Weights of a small GPT-style language model, trained from scratch on English Wikipedia: 4233 steps.
Each number is 500 + 25 x the weight over the matrix's rms, rounded and kept within 0 to 999. Layers, rows and columns count from 0. Numbers have three digits each.

# layer 5 attention output (transposed), 128x128, rms 0.101, rows 126-127, columns 0-63
552516503459512476487548490502461478537468517529475467469482484473507513499537530495462530538496526500537487493459509448475468476502473540525515516463494502515511491494528529511490489481504483
487494504501512500492521460479527554517500490491471499515515509514454507480511472446508489536522515518540464496501494495501495556484505520509499467501464510444463535530443504486494502476508511
# layer 5 attention value, 128x128, rms 0.174, rows 127, columns 0-63
478461463545493499510518550498504486512504557507511505520538482502506524506476518497490475510509496487492523529514482503493484514517486505497530513498504464457550511515513454546536486424523533
# layer 5 MLP gate, 192x128, rms 0.201, rows 0-32, columns 0-63
556513478503484536510517502493495459518502522503514489516515512528465514506473504500492459449526518470487531450427519515532531520468491513489502525539525515490499432513509498499488525473510543
528531472533521459440484477507488476479483546527459501573477538533530490529429528479474478528521521422493474517514496528469474535546458472510513522530513523508456480537524470526476457492493513
459570499496462474476449462466474517530496499477488528498481431516477511482456487498528554513462487519544507500527489526487451467500490469499512479501478497480506534482504486523489534471490501
513529463528463479511481536487497527509468494458502497542482496483513492529473482473480507547489501497454498545490522483465493494448480528506503466539499480489525476472509507499483497491503479
497539527511510491460487509505530497508502503490515504463486458457453499524520514443530491527494442536518511456495485526485485489475484529474486506483479499492468466483506502476548524515498525
472521510478583500496512518526498468485484515489492481508469473464516509502493523484460433540502489489492473535525504501527459560469462505467459472497491517514548474534473522508487496517485471
476518548482499489474566441473509470516478504472507498505490479493485479502484453484533538510479521540464478533516523527500493497504442474457536506490473493476504543512513485479467496470496501
503492512478509519487478508485501507486501515546503525499516514521464538493468519466547480505525497513500502521507507501489490538533506496461447484488481463509538455498534465495504497474557501
492514545513523501500487488463501519493474501466508570523516484434497484483512536519530511503508465512528510462479458515541508525474468494472510505477516512492513543486461489486511493481443481
457493476506490502498521563483493493526491501526492510531519534485459521509516453494514495501528494436517503512474524561526462521521510473517523516541493516485519507548511517517450480502518501
507496496500519505506436488530527507474485537518464478488507523494460485508483522494496499466517513487507517520516501492498499547479500486476502450468478499515476514473473477526508477486492480
557495556435498499478510532519519499499514482505504565510548495485512508489524472494450486513497499523521520511479484523477546493490482495537529525536503461504502489506509492496447477507505521
519465451478502504537491527459502546537482498493531495501511496487481523484536504472538512520517522478488489495515461488496482506510543487509507492453467556524459526454528469503462520500546491
523501485503442500477520524498562500408536508484522452491464464555531500478522514473499503480502506543467504484517517519488473509406513469485525470488539476520502519470490423507537500473499479
514505523494475528512532463521457493505533522498498523489447507489473514515486477508477492528522497523471452498495474538528518485459484517478506509517491502485480528509511493481527476522473505
493490509495508486475502518527527517495527540500512495501454489470532526473492515521514475499477490491451506486479483461498464472494443540476554515525507499531528516477506482566518482483451502
528497492534494527487499466513491501505492515500488472473536524460500494547501512507507510506497527524548511521508527506514483491482500489492505504496510531461477506494499518506499510498509486
497494473480484465494535476481480510494490540520523503479460471501470545532470556512493490483496503473521514499520568506489522493511477503461488490511490518500502424481504415511502492546465460
513499478497459489505485525498498496539465499469507518462533493485558510473511477500459474535492494503498531533542524447524499510469464505523489504475488507511511504485542519487541485506483529
488508508503491491480515453516505517440491503543484519451495550485501530471469513483530492510439499509499491513471524533481449519523521532503464501527491472456519514487457473506478505497496557
502490511465460441465446521496513533469538533495450445515456493524485493512490501481526443502503506563546491512514522489504517546513472507479524465511515516520516473506490491587465470503481495
506487522496533454522535512533465516476513474492502537470492467531527485471473476529489506521475503500449525475469481517496484499497513454524482461540482530466540479502525510493477497463489497
561488475505520485496474468527526458550468449454466518499518547482524498494510501484518516475432514535508477503473493478460504423522522523483476532469538489502489541516475514501488503451502505
472476476481485509485541517509489506519553493505460514493446526509554468499490484477527512529494502532517507517458507507480525526472482492502517559492519485466492482539492514499496489492530548
459525520490503528505493494518522527504487570473501536545509519531484482496495507496490507462496501483484501507463466513473520506509480507500524552529540478478499516495455505484489513470469474
478508472509464476511518518482503450526553509523479504484524489500485489467510503547501485495476480502517468516455548496453469509516506497511517509490510460531514473538514521510476486517498478
505545473565456483511501504456503478504494522472480532513500507540479474489484513468494493527486485493455484526500534488454516497484512505526563520552492507519528496485494518482530468485502495
518511490466483479484546475490463491468488530467483522529504491514531480512451513449460493556474516490537524515517484476475497528495488535486547494514471531463491446448479529491497519496534514
492507491541514512545454507506544471523538518509475483513430521488492505496502491471498510465478478479480470481490495439531450500525525504498503492538466542523492476475499484534480538509502516
508479487502482463485551537494527506496535517430532468465491482511507540485485478534472477458460505477490515524490463521477585463512506492519468492487507489476537568504491490493486461503492487
500476546544476487517544571519512501551517528479499497498528485497490512499535455553536477510464512512495467552446449547483519499495475492457493463478506468501532502482523476521496516533540470
526503529494478475496509473519494518451544524515559492467522488510494465489524490478500502532506467553531490504474513465495472536511486483493470499476473507549515510484541527484499439510494554
477501541457526567527531502510466516473519472506518524481491534491477497482446485498523501492439509514476474520498518482505520442464504495496504498512480450491516496518548515514496513469492523
# layer 5 MLP up, 192x128, rms 0.193, rows 0-31, columns 0-63
473502459488525512528485462502534508483520465531464508466510528565513482526501475532527501509530531536453512515450504490509465523533472467461512522498496522531472505505574508446492552507490558
502463512482523486498515515469483477537539472496531507505472509501462487498477497533531513510515488533529549490510527460473466498499503497475488439486496505509516425541524487467515506493488492
518482537515493464469528525465499519478512443532493485530510445513501467541522465485532530492515494489495465484496492515521489482513494519516476499488512544473509502532500546519484476508487491
485461524487514503485485497551493469492518494467504523499489524540525453533477507503509513504519476499539493525476529480485507515513468521503466496522538512510467486468483507477505498506477540
547484448487498547532499535514481500504490488525542549473481494570488496529512536515509462480511505520467469490486481530484481481491498509520518537477495549489468509492473501526527478489486498
519476509498552491484517469488547475521501488483493514499539517576482503492546485520483483528483495491493482494502528458506467505515461541514547502532525496489497509509449474498469544502505497
488527512535510493498465517510461513499498505510486466497543478496511508482497428509516485481467545548494460459476531486482455511467545489483491478534472513524483548479547567524513558493499525
496533520476491505449496529467498480517513517543526527568508457498536495487514506486525510529543522440495505522516514497495498477527511495530465568518499508536509479466496509484516496524496510
519503491476500499507454551440503470490484532523491516450547529486487549496503485535477462479476498472477500495528538493467505486512501502509477480522511493500509492499529481472526513511491453
541471481505506497481487466531483467458488517520486468503487471540519489507482481460518471533515455522505484481502527526517499509510452478493474476488492517495523493456509524520518484518512505
458502483513490521497538507506489475533507515507489496550484473471500508531480514526492468504494497479476481530515483517500482453500516484531509513509512486489510509516478550492518514514521525
550511520452483482538500500516474497536505472513540506495471456479464499449474486512506509508486500489536517538511514552467494536521515524463513506506489501543523499490498519525495526531467500
538479452540508465498540525523486495510526482551445524490517512486474511531517458521491505505500536475479499509490488467508507477507472455503484482481488505473510449525471527474478478467491464
501447438507470500458502519524496476472524489450536506487485499517473484490509503517526522521534485469498442482494495523482499532514492567539490525550511521498511536489455520472490550487547487
497515473494497473430476538511530490461465464473521503539470487497535507510484472492487497472562508530528493488537472429475546481509484479484493476531499556477483495480534506483504506457496495
505513517516521502459548490475461508460480513504503484506476507515462523490490535531457543507486488486479533572482523494490473513489472505490506497536515530496529453488508478508497535526530500
469482496515530497516503472487536490485523533531500509514450472524522522519503477467508500505478483474493496500506494477476497502509500512494455484478443494528503510454487468506525498490542503
511493478519501526479544497502506467558505480492539519523498490464535529510529520489488498498528490490497491486519490583488484520487546540506484500487523527480462518478469557498487533465453462
494512496522485511509498500545476521514512495500463495478518505496540512485496446481466490443523511503486519487539523489498507502502442480472463501448490492512507514538501508501535564512483494
497469456511478488475544502450493485477512490477522471455505523511458499495501500509508517458466507505513418501522502502467506503485473520496433513467490496481505509492531496484504485468506533
518522472483524541513537480517511543480446454501514504515470470519523511533514469495521501507533507483518464478513479460508481515496490510466498491513443551537513511463500493460423532543509485
481549489516510504518498503455530463474486479490491489513533499500536530495437491478484505471498486502541525550499508514490511471486549486533559467490513508499503483477496481509553501538526501
510515486484492475543503511487532515494523471495473490504475501506468507467514570500488530477515483509512536472525554476511522494551479505492504525525513509490518522509482478520517450454482497
499487451501443452468524483528519503486513511519518503505519508485535501499488493495480507490472465508510501501482480521501509524515484422513470522500481526453511478515498480488471509482474511
546473508485497507513486478556461515530557530501537523482511516499522511479523529465504496521474519535502499507509468472497530516487515535467471493448505459531461519489525495462499525513480497
512494478513523489493500502520487506496484499502523459533496470486479459523486505511503490517485474439486464531496514507483477476488505459475479491484544497526511491497513503500499508492471480
497511526433505523471479452458504515488505491477496540496475518491479533503517481471515457463524512501508468458504496465522455540535496518496511495511469486478532454514502463488491510530519496
510475505511496528498511494482474508493492479465477507473540496467509497503463552509519490554499508465491537518492525500491516483494447479506527489524501465537489506474557489488512501544522498
455543491528480462531480535489507497507514552456496525475499488507511508479503495537488510474479477479526520550512502498499471516535495452559543546489484491529514505515440528452474528497500538
521489520491461466474488482520482505507510498463476528497549545505510483496490538549470497463516512461517472459480527536482479502504506492563522495481511493487506479495493508488529532482500470
491534448520468539503481502459524493488491498504489499481494430478496491498504474516474476517514509519530485461503444489508501510467493512507499546542496558520503503519453510531543492498519509
512491555458509535495504476526488483506502488454542531513542526470499486498463538485478481522476492454531529522504495490459464537454500535535488494544492477511456487490444483516497514539487508
# layer 5 MLP down (transposed), 192x128, rms 0.183, rows 0-31, columns 0-63
490519475514519487483494518512465489531477509485526514488538486493479513488508531501486515492521487530480468486493519487510494485535494456560514507526504502525460481462460468513552505489491497
508541481459482502467515501480517531511471497494473500475481466494530468487497548498494526517525475510488476499493468503543490461492482481520526557477507491505518536519533492476529500463487462
476448476517524499477487496509473461476480461540486493479491538495506569455527502494505460481473528456464514469523521461491491461516517518491518575483485515504484512487467475513461463522518473
501505535444486513539515530500514479490475543518497482502470495513515496476490538537515541523528504504509519480414514496505500494491465500472492525534536527485474540501490520477517511521498547
477481483486506514511504511489543464495481512504499473496529505501508520503507464438546539480485540532557518457531506500544491497505528493519536488508509507533524525522510505510510475499516533
497468504506501477514491521504498576460533547521499488479476503473522500476475504486500503494492490520484473493485494512474525531483537486496469492562494510435546465507499466469505528479494475
494524482506491482497495507502504548522531503512511534473537482508502487534448520463492502515495452504465444469503506529474529480496530435566511539521502471487487491503478525481468459515519523
510525494471505479528486522494522487453506475490540530525480505474474557490516496543516537478497487476493464551479484480528463517487539488498476491537508536523518459519525479516447515503449512
535530513512538531495498455494501477515518488479559544533473489510529467506509521497484485505489456508554471530450471498511464512465509493479531492506497478491500513555524507438488475536529510
502492553514499473484467464498515494523555496499500456480480505499493501529498540504489482501496504545476492477550511456502557477501527502493466521516483462496517485513551498506509471510482501
496518477488507518533520459516511478467504491509490525493423472478470493490514475515589457508532523489480511524483470510494464513481518484503541517475506496477517486546480496490483546464460487
479515483511469528476510506514490490462513544475475448497468452507547477538474506508514537480490493486495486520497501528560471431496508464455487496512471522508537478524509505479480492494493493
507504459473528466497478491476506546496460515486506492482534520537502464525534521527537503527501520489492461487492536469462521484492516499524504488493511547491493475488485499524458513490537474
522508510493502495533514514477509502535503473509464518536529524445479497545486502504469536505493490487497539503522486522469488528530481498477476501517474524471445442487498540526456490515458508
528552476488495530488523485515519474514496522491525532508480468535521501541531492493514534479515484488495508463514460452478539497507498452420475476481498542460480515496516484477506520491457494
485474470508516496499475549501490542504491508509497513501488514482570509479502478491488480509488517490495537470490469474493513504549533524499496499511531474529508510457500522516519486471486530
491506498507533511481457546541472433500541496489511438533511474505493502505494496482497498501491518516509482477462471488534529474480475482477508532479435474488496521521472488524474492493474509
493515525476514519527515502531503478502485455527493461489534564460483468501475496511509484487462471481488457432476470529514474508495486516509496469462560502467480521495490538505494505449569536
434480521517559515501461493479469511521512487444511527472499513462497520491514487462491514495443504459475479491502528462515479517463495497507468471482512511501526530537497490433506462514521519
519506497515504467516554496495478529528492495556480445469475461516508471512471509463527518488552477550519513518499480453471464482476525533545525496506535471466476487546515511493510494466508477
508492529509425458554498526509478495480440473469478499505544502460530481484484532511485482476501518496524501501523457464539496521490470504560526490493521528501527518517494481498492521537528490
501508513482519523497479478512499553530571531503455530511497497477488489497462523530523470512536534461455515545543507457512477528482521452515504509544540491502520513498525506488488527522526497
506491499484465488525479532499489506447547520518502444472492522477463469499517536511501515478509498485480589535555535499520484547522508510442515500500490500503470521496502487501546502514476504
461538513510471486443504477498513481518532484507504503483498514555538510488561490510542502525472505510528518525545491522448508498506496508486492503537541497497510474488523487478491483505500561
503473480488524556490525521498505499515484508492480530510531460479546504568483474470440459508467508502516523476507464507473460506482482482491496510531507506515501500459480511485481461463466488
428512512483516450517434528531488475512487491517520500482466489491505481502545534532508481531484491500503464483483522533500488471504468522467486504503551485554493503506503440466490474498476487
531509463516539514496500489450501491514540482537479479495522481491500497517488468489533507483488542485534498511507516432478469463484486529481520500480526521509507549535462448529504480483475475
439474507518505490478490518495500487514470510495528475514476510478471476469467482483466473519476529508451507524493511548508508491506484480526498463553583496480505448496496512515502512523482523
490484542463497499488440483522495510511520495508488507486497490496464482502528505491480507468495505469507471482505511484501493465487507471521502499488528512547518502486544515521493488501485535
472474473500497533459521526516466490515501497511516471471528513479496454492511493538532517500503527508543546526511466487514512464524524502535526470476515499456477479493487521511479493494462501
474526578472497524566514509541518488547483470489545495503483472526490534507459490473489522498489543474530493499524525486471488509461503522481491497515454482466476513510476488523501499514518525
463496535501507501461518445487484448477478490519527529484511442466538522466479540525519526528533514499525532530499489493532489502516478485494492453517501481545495540448510516471500512522495485